python train.py --num_hidden_layers=13 --hidden_size=128 --num_attention_heads=4 --num_key_value_heads=2 --head_dim=32 --intermediate_size=256 --vocab_size=4096 --hidden_act="swiglu" --norm="rmsnorm" --norm_place="pre" --norm_eps=1e-05 --positions="rope" --rope_theta=10000.0 --rope_fraction=1.0 --qk_norm=true --attn_scale=0.177 --bias="none" --tie_word_embeddings=true --parallel_block=false --init="normal" --init_std_qkv=0.0408 --init_std_o=0.0 --init_std_up=0.0408 --init_std_down=0.0 --optimizer="soap_variant" --learning_rate=0.011 --lr_mult_qkv=0.7 --beta1=0.95 --beta2=0.98 --lr_head=0.00741 --max_grad_norm=1.0 --warmup_steps=33 --schedule="wsd" --decay_fraction=0.632 --decay_shape="linear" --final_lr_fraction=0.0 --batch_tokens=32768 --max_seq_len=256 --doc_mask=false --z_loss=1e-05 --train_tokens=122400000 --max_steps=3736 --dataset="wikipedia_en"
Each number is 128 + 32 x the weight over its row's rms, rounded and kept within 0 to 255. Layers, rows and columns count from 0. Numbers have three digits each. The size before them is the row's rms in percent of the matrix's.

# down: layer 7 MLP down (transposed), 256x128, rms 0.407, rows 183-213, columns 0-63
# gate: layer 7 MLP gate, 256x128, rms 0.401, rows 184-214, columns 0-63
# up: layer 7 MLP up, 256x128, rms 0.428, rows 184-214, columns 0-63
down183 095:130125139084082108123160187127152133171156157143128095152130111128134158120159133078117116115124099128167149127103082172083149113175093072067081189104138120140089128122176123025148119113099141
gate184 101:112134129190149134138139111077063146141144097123152130117077184101135115151127086122149124074136152148161165137105100154103120074149070106090117130119161125134132211174152135157135140074131124
up184 098:188105125094094164138120167138131174139114089107069133114204091177130108117137143135076136197113125101102164135121175142119136131112163135160149118106165141105179115150141112157152100164104145
down184 097:113115098056104100106068102082071102140152169141136062052158208113124163140139118188141090189128113149120147080085114117171130145096115138081089175082125109126095222133134110171110107146111103
gate185 103:105117116159152150160134095172154185181102099087165121085113117219147103106150122159133096151082109087154119182086187133140072147129109143123167167144140133089174169142084144152136133147135073
up185 100:121094093135163087160123136124186127214102138135194095091148117091112095166174193118155204098153119107139149133143116113134125143132181117128067159135107136074167153125050097191148120123143172
down185 108:091123095137157109107087094128134130126143118162137108136111081105116145141092206162149132116113093131212065133091068093169077231167141122106065117159144092178145093180171133118114166042150112
gate186 097:097173073187146124167154109131077105247133122035078140140081131128173139130114153142184092137110168137156131119150111188093076127128126198106169119114173106181149134144155075149139163107149162
up186 098:108115126169122136126182149157124174123149146092114150125115133065113166137170138113062103106064104112090115159169209138136140126179183178091153161128112113123154097109090147141133122199168155
down186 095:091145090157126115126124151059117149202150137138099101101126088103126076163176147121137111111129126180177132110095170135175120112113124172125175129175159144119090206106181128148089164088124128
gate187 101:081066129117152121122138206126124126159105208076106162062133146117107139098147117149162120180106107151117123137155133156146149090120133115109170101108134113092128122155078148088143207100177129
up187 100:088192106120129139099111193135131095203179182092125153130102176095145160146154131144157105141123103125157152082127195149123152073160125103119092175084104107138112160124103136174163178118097141
down187 099:096103197129163085194146117152075046105114148193150144112133121171206167150082085141101123125144148119100110193070120127109115114104154115159131158073161135096109053129157147107095136138108159
gate188 108:179130092160117140161170085094141140161094090144079167108092110085139045086129133133181094117113153188145114138168194070100105085074159123116138128133158152109078074089087148153120161120140135
up188 111:127141143108127163148148112126172116108104111118103173149134040165107109137160136169132070066128136109111083128091145094071148112132138151109081095117149086087135117150118144121210098110124112
down188 110:112138125075096139098111092095155103116117116187129101172112072095102129174135142110196145130113168098174105126156149099150104128093117126117135115166150176148145084078078085133148107155205126
gate189 097:130160114118174153213114129194170137081135117126149122109101109127102096116129132107126093174116137152064113102172172060156124115150080138217150145147114133109116118147105095150088180120094152
up189 092:154149129118162131168153104145127135079146097149105143073119090150101078199138146076116139136157083154046124138165162158114123098115074159118112123150164110108175106145173078133078133067129138
down189 095:121087146169114135139121085149083164144097175092120115132096077152114111120144159091145118120094169132176149072155121112139147113137144110146103095122068134148130150194149154162096133108109138
gate190 091:137107137151123088080152163135081121170100159127153117139121114114120135149179145093138160143179140096145106149146208113133124169142118141184090132113138144113146118143125139158193117102154099
up190 085:118167095129139159106128135109184152104159088102129124096096124165134159136119156104132101098098114186109168155133082139165151107154074130109162070117107088125091118117093165120056171183169175
down190 095:172125113162154114120092109134096087110157178091147127120159162093051093160105138158134126147043091054170092143116160138153232151128127119144174118108159183181097148122097104153163154159085114
gate191 097:053080077173106152121166114125149150164118144183140159136159200181116108131077171123166083096120128137091160109139112126159065135155163125112173136094122166168095163111180169134111139129126084
up191 098:125132107089143138153115138131165145117189132137138119131139170170143182154049116150108115079208095108107094107126097109129107135118156039091149187196130167160131139126135223130139120138147083
down191 098:184096135140107119128114132112158140139142148148123174160131038120062149150067123166152181113098172123080169122132128134176165072119107122150140114110140125132108070136133157169095099134104075
gate192 096:132099141119150135073105144135107139156137128141079136087161126111203147153120097136115096102108148067159138167195093088099112129172118151175189114183082132103150115118142161174084103045085075
up192 099:080109116122145118135168079096199136132141117118132109156091156099056090212129074137130108089066135079103139142098107110084140148112164129127156170115146095118166148135131190093151087090169119
down192 099:108198136139134068187110094169086089099115151184227132136128144077065149112084128124058162161153125127143096122178085109094142130124129098069113133089088102157156084117161115127123100114104121
gate193 104:158144133139130094134166102103118102091095157146199130111087161130103180113129156120135075126107135121196125121145142142123148184183140161083128154127101137128118194186058131094097098168164111
up193 104:162137146127130133167139130129150107036209104144139158100108099129156151080135123155160063122113138099138076107077071115164113139134094144084096141158113169123155087062123132144116146143099087
down193 093:127137111132133096129119112125190150142165119182115123081157096187161161127154151142119175159176086125085118101087153138068109072124133095127109143124133130078071116103164198137103138115156094
gate194 097:125077130137147120195120130158120156141157139141112130120145121113095084095115086077115113099054155086157159151143128135094197151172106128157117165092124181116106091151109143110099105141165118
up194 100:136118161155120136108115137110202113151103090082116146107199149104154083190165079143170103112071139085083102112149157117107135124172107153163125112091057050122135136122129077107201126076083091
down194 099:111176102160111076170090187084154111137131102139150157131099128060199133158123158179120106107126093109208182118081120104091037121087071188107117203100130115119132136117124112161140077116120097
gate195 098:121106161071114147134133138153157116072145141142170089132125157111099159164223134099112175111138119071244138190175147137156119165097164134140075089128130103090103148228086151141080130098132139
up195 097:094118182147096099180097118138146131060081095119119170136123113159085107167175130159083149100129154101110100161108122066098104108132117112141128121156116068081088070160119123127145078133092068
down195 099:150129129099100158126086166120162140071126129096198134133146111170120104155164105182127169086134146134184099152093109156177112153154166141164127129134085090110120162110105213123128112161143174
gate196 105:101106139183132161117135091063188128099136113143168165182149129146091145148150089122062151136121121090089107104085160110135154134087124142213116120151083113131162142198160127132138101101136132
up196 101:139103146163121150171200054095165148089160125092166154128184118187089134093109137125120160184098120147148140102141123127079116129101150186153091155092126161081093148194138066144105083145154116
down196 107:143109154190122156109081110072150107114110065151137113181110133090152145139092078126111144111148176151109099132042075128125122117132154163171052124201076168144168116138144106114140077128145153
gate197 105:136112108095113129171086154103172074172159136165092112138176170127108162094121067078114189075120125156166143103123181132187164138126111145099087064079122111152080161142103121124107105097140105
up197 097:131109150124070060096105104159132088107136141122100167143067093154174151153114119137136160194135087125116083093174151103151085162087144094135063103132085127078103090157110171098182153121174094
down197 094:077169129178068120158158158127136119153145134063156185176057163100147088110148139166115083150146065122146108172107139054088162150186083122102108116062143144112131118153092150139106190138184087
gate198 106:114098136106099126183122120133122133164187107091158123137138109108085094163151168122114133113125150077159147161114063144149129143073102154137155142096178174153162175140078109130154139064119139
up198 104:148177115159180124176074159134140149106168112082077119172150130133070090089119130071095154145146062189104121101121125114161094105178166118103113012155145131117173132109102086098145136142088099
down198 091:157073135167158117200130093126119094141103156071120157103120166096115157112144091110099093120151163166088142199158134142123137137158102141177116112171133088095132117169138188173157111090114152
gate199 094:091090104104152114126190124104157101101097096165117105129153137057107090090075111098148143093120082122112110171098215157089112165137142148148156079127126125143104103139140089174119145132168127
up199 090:149077055121049117142151138163141079122118109144141161098085139144181106152106128132093155127091152096172108058080174118099084135162143149127163116081105161157093153089097155139169151157144117
down199 096:158095096129110139156116163136165156149171140119128128124106109131139103118114150046107115151169173124176079184142135117161138124108167126125064095100145103128133199121127169104071072148139144
gate200 096:177089121125097117153120114091130128123094046114147115167187132105062108171147132086148113143161200155150133154146122101131094065135162111121180086195131154153110177145090157178109162135130094
up200 092:119132159127133088108105175098119138099139134163112049122116133181056076175115189102171157115094165108145111113104105141137179117167134193150107108160125151178165060136098162132123179130123132
down200 098:125124163097101112154106095111127119077150115117139132147169113139065083183110197085144141172141168127077174114101102150100143136112116089162118130065094093127116078137065101083105134136128130
gate201 103:111097173101168097104102105178169042075112093120144129126127218085135151158113160138116110093072099083111127105112109146141079165117160184138172041155095141116147145091161146125119174121177130
up201 101:126124110103139134112142134105159138163158161102139141131106088076110053163159109105205088121136129147133151174144246141127132145098115091110167139097145097122146146138133135138114153101146132
down201 098:160112161060168127095149188140098080153073111068173127072111133127159099142113076134172113074105123095172144181123124159100087191120174128162130117114107131129097194104153151129117222126081165
gate202 103:078135167101195145114143123143116075106067105048109120123153155128167136158135121107139110121090127035137163195122181118084145092102106159094157081180063140126155174123178100138165135122162061
up202 102:111102097140085134170142110134163113065148120166074113159107074093062170133133082133166149127110139118115116141160084147158089120176184072118178128056114159137088115119116174071132170161160139
down202 101:120119071133166134113089106143148115117131124082174147078148091082158110166116180192133137122043171171101116145131159165121113149149107106161126167091076150162137171131162192141149132127155077
gate203 101:146112133119111169107093152139146059085097164134101144098179130166035109185135094047165091120129107129133104138187128155145119175087123160123065105078120112106132199100094141158066108080064103
up203 103:100062064167163055160098171099168216130102124110137116113081115168138151146136144152142120103093117096142143125086131127086122111108200095141203177161099133105119098080123108132174140139172110
down203 104:156086196129114129146112090139097170112104108137156141102174140105150142129133157101069122134188126143149126136065141138154158137122150130127095169156077106131137113119063133096198133086154112
gate204 096:119126119114033077083126156148155108112132124113168139069152098123148166073073120116149124110180135108127074134034129102118118177170180127082136128122144114076151133111140161127107122082129161
up204 106:123162081156140122113174125110155109111151173132114141183144118117181101093139158143118119090142131131159116139142169163144123113145087164118139102069123134188109107077087144201106079155162036
down204 099:074087142109156129143166125161132137122099145129138125111136101075185170165195126116082145114089111077116140128150079082186136121180130096057132092071160132148138149113109163167162139151057157
gate205 108:126170148111110142081094134145123111100110155095145162091089176133156115110165129055156197144092110117143138133123167076153185119124169117116140166139147184055098105119165138123123100155166099
up205 124:150123082149175111119162195127080175136082151168046064143166070093172125128138131117155049089100113132134128094108143144122092147141098192120117083133093154146153199107100136142096112133167113
down205 111:095142152126194152115166148137145218149122127144120103154171151108163147110108096155130129096157099230101213125170126093116124128116124142174156119091059115128123106127112134158131111137180162
gate206 100:123186154154124147139105126100196081149140122104091140097109101097128096071174113071136115070125157149115139134074092121095183136131120146122129100096127106093139172122124134167115111168131168
up206 108:085156104093085128140113107123125101198236069113108112140163109094192135076156087132084136115129096077132138083120128119133088170162102095164124121147106162130123101079119129144121123135102143
down206 102:156125115185072114122115144164121114126135182170131124143160113088098091126140132104151092161159125061141123078162126027093134179126180083147146099159106115149144126114162113113056123080145140
gate207 101:139136154166081182142145149136083128124128145128090148095100122155118134091084166121065139183096107114120149124195102143159128077189128110120116177125134104142117048151157121129137176176161152
up207 095:143129175089095129093147094146081126128082092100120151126087189117094163112108154095107141131151154138139117096172203066175134099101131133121033125215168142101110133147144166094183117152098126
down207 094:147108137106077101103098089140176051131158124188161183140066136085161175141192123076127182154130155138116119076183153092150110120102148121153126133092119165177083089065167167146167138096130105
gate208 099:108087117107088082108152146166164139138163112172079169113136124168089131108157079105099101105138070165132114171134143167124166160172086130082098079165138138105100070178096071109134081084197127
up208 103:109137078156164138124169138167112141115165118088139115165121079131118178150159128182089087141178163135148146104150157139151066093120161146163083152087146115176199131068149118100152173133123131
down208 098:117093166063092067100149108105156120104177103191109108182119141125173103117137092108068155107066117124126104119145121162147176170140091135123125097187090124078110115181054109127102120088154143
gate209 103:177220112159147136148104099150127167126150126129122152084094099140117105137126217121120134078104131108103168166119165131069178154178161134093131072130168136067083121142106137109142095093180139
up209 100:123144062129120121153169109155117138128137101113174084198128124139124124120157182138084086113136207095077123106126145152099170133043136139150147106162146127123125152107112136122111122122084155
down209 099:075152154090154144115129085161150096141130154096158107141116106128128105181071165147160125096104130124083153140150088136137075164086098075090120084170127130143146157097111106100172128049087127
gate210 106:131122130138094091124114082115154165121120098167091114061084170146146103115107149102115191138095141215137121207161087101131144137161143123087113199077086061156154145092159151133105111117172166
up210 103:140095121138163172050105195159117123089117163122147084098125149101106093125083140135146096149112043141140126059119148140112153126158137112121103122109107108115132165144120067084102152106180166
down210 106:189176085140091157145089148164114113089167093079127140151122083083129092101100220119210155130140144054161143132115128136110170149123118124064117090126125170113158135123124140045166133120110089
gate211 103:137123082121110119157115152094142102082119160111116059122159140120112088126135103084140153124146105153051134143137121120142095117131102120173133167146135133131141177123111100084141130137149155
up211 109:139156120132092119153096140144138075156185119177163133103133137160123055127117116144107100068109057176128136084151102168126128089090125098123128092106166086113150125060052124124135136119087097
down211 100:108123123112103070134158099163134075064065116096179112111129099177121129167132163085100150177094140174100178147121137164156155128119083105116095114131144144113119153139169134168139116115055158
gate212 093:121171164139078154158118191140095073120075106187128106147155098098124155120112072088150091157143187155108150147159135131146153171162030131111084140117148125130121114100104112089116112088086074
up212 099:078174090103095117103107100123098162126172136122167111154177094127162153126131116097120148123110118096137142128113159182135095174113157037093134158148097135111208144123085163118134170130081088
down212 106:128194116138170119116156198082169096151141166082115158098145164170125119094132149093099136127168172006104118165160144110175120095108134133143167148181168096118144147170174131124080114152158072
gate213 099:091168117097160178168127123152122075112089092137171133135193126137101158115118153132165107129107144096096120163124164091142095148096118050117156096107108165136163204114057108118145134135135133
up213 094:139099082150140113146126115094040098105133152109087068109128075147087080119109141133135176085128147117098129118197085127104089075103134090139134146169147083133109142184086094201126118132114064
down213 093:140092080082057157088115164178121123154171076108185176119121099135103089126148105081091111126160121067081108106157128123204128059154129129167191142101195133115074148114078134122112149124125140
gate214 095:106117120118133103110139164121189124152134110149133143067106062158132108162113107118180132095100148084087115085122053120190177091134170123090110115124152190135135127122172124146066118082112137
up214 097:160185071096117165115140137098083108128148108149123165139060118154197103137162137121139066095161097161159159118108173111108126082124132125111130144133118174176106111074161111130079140121091139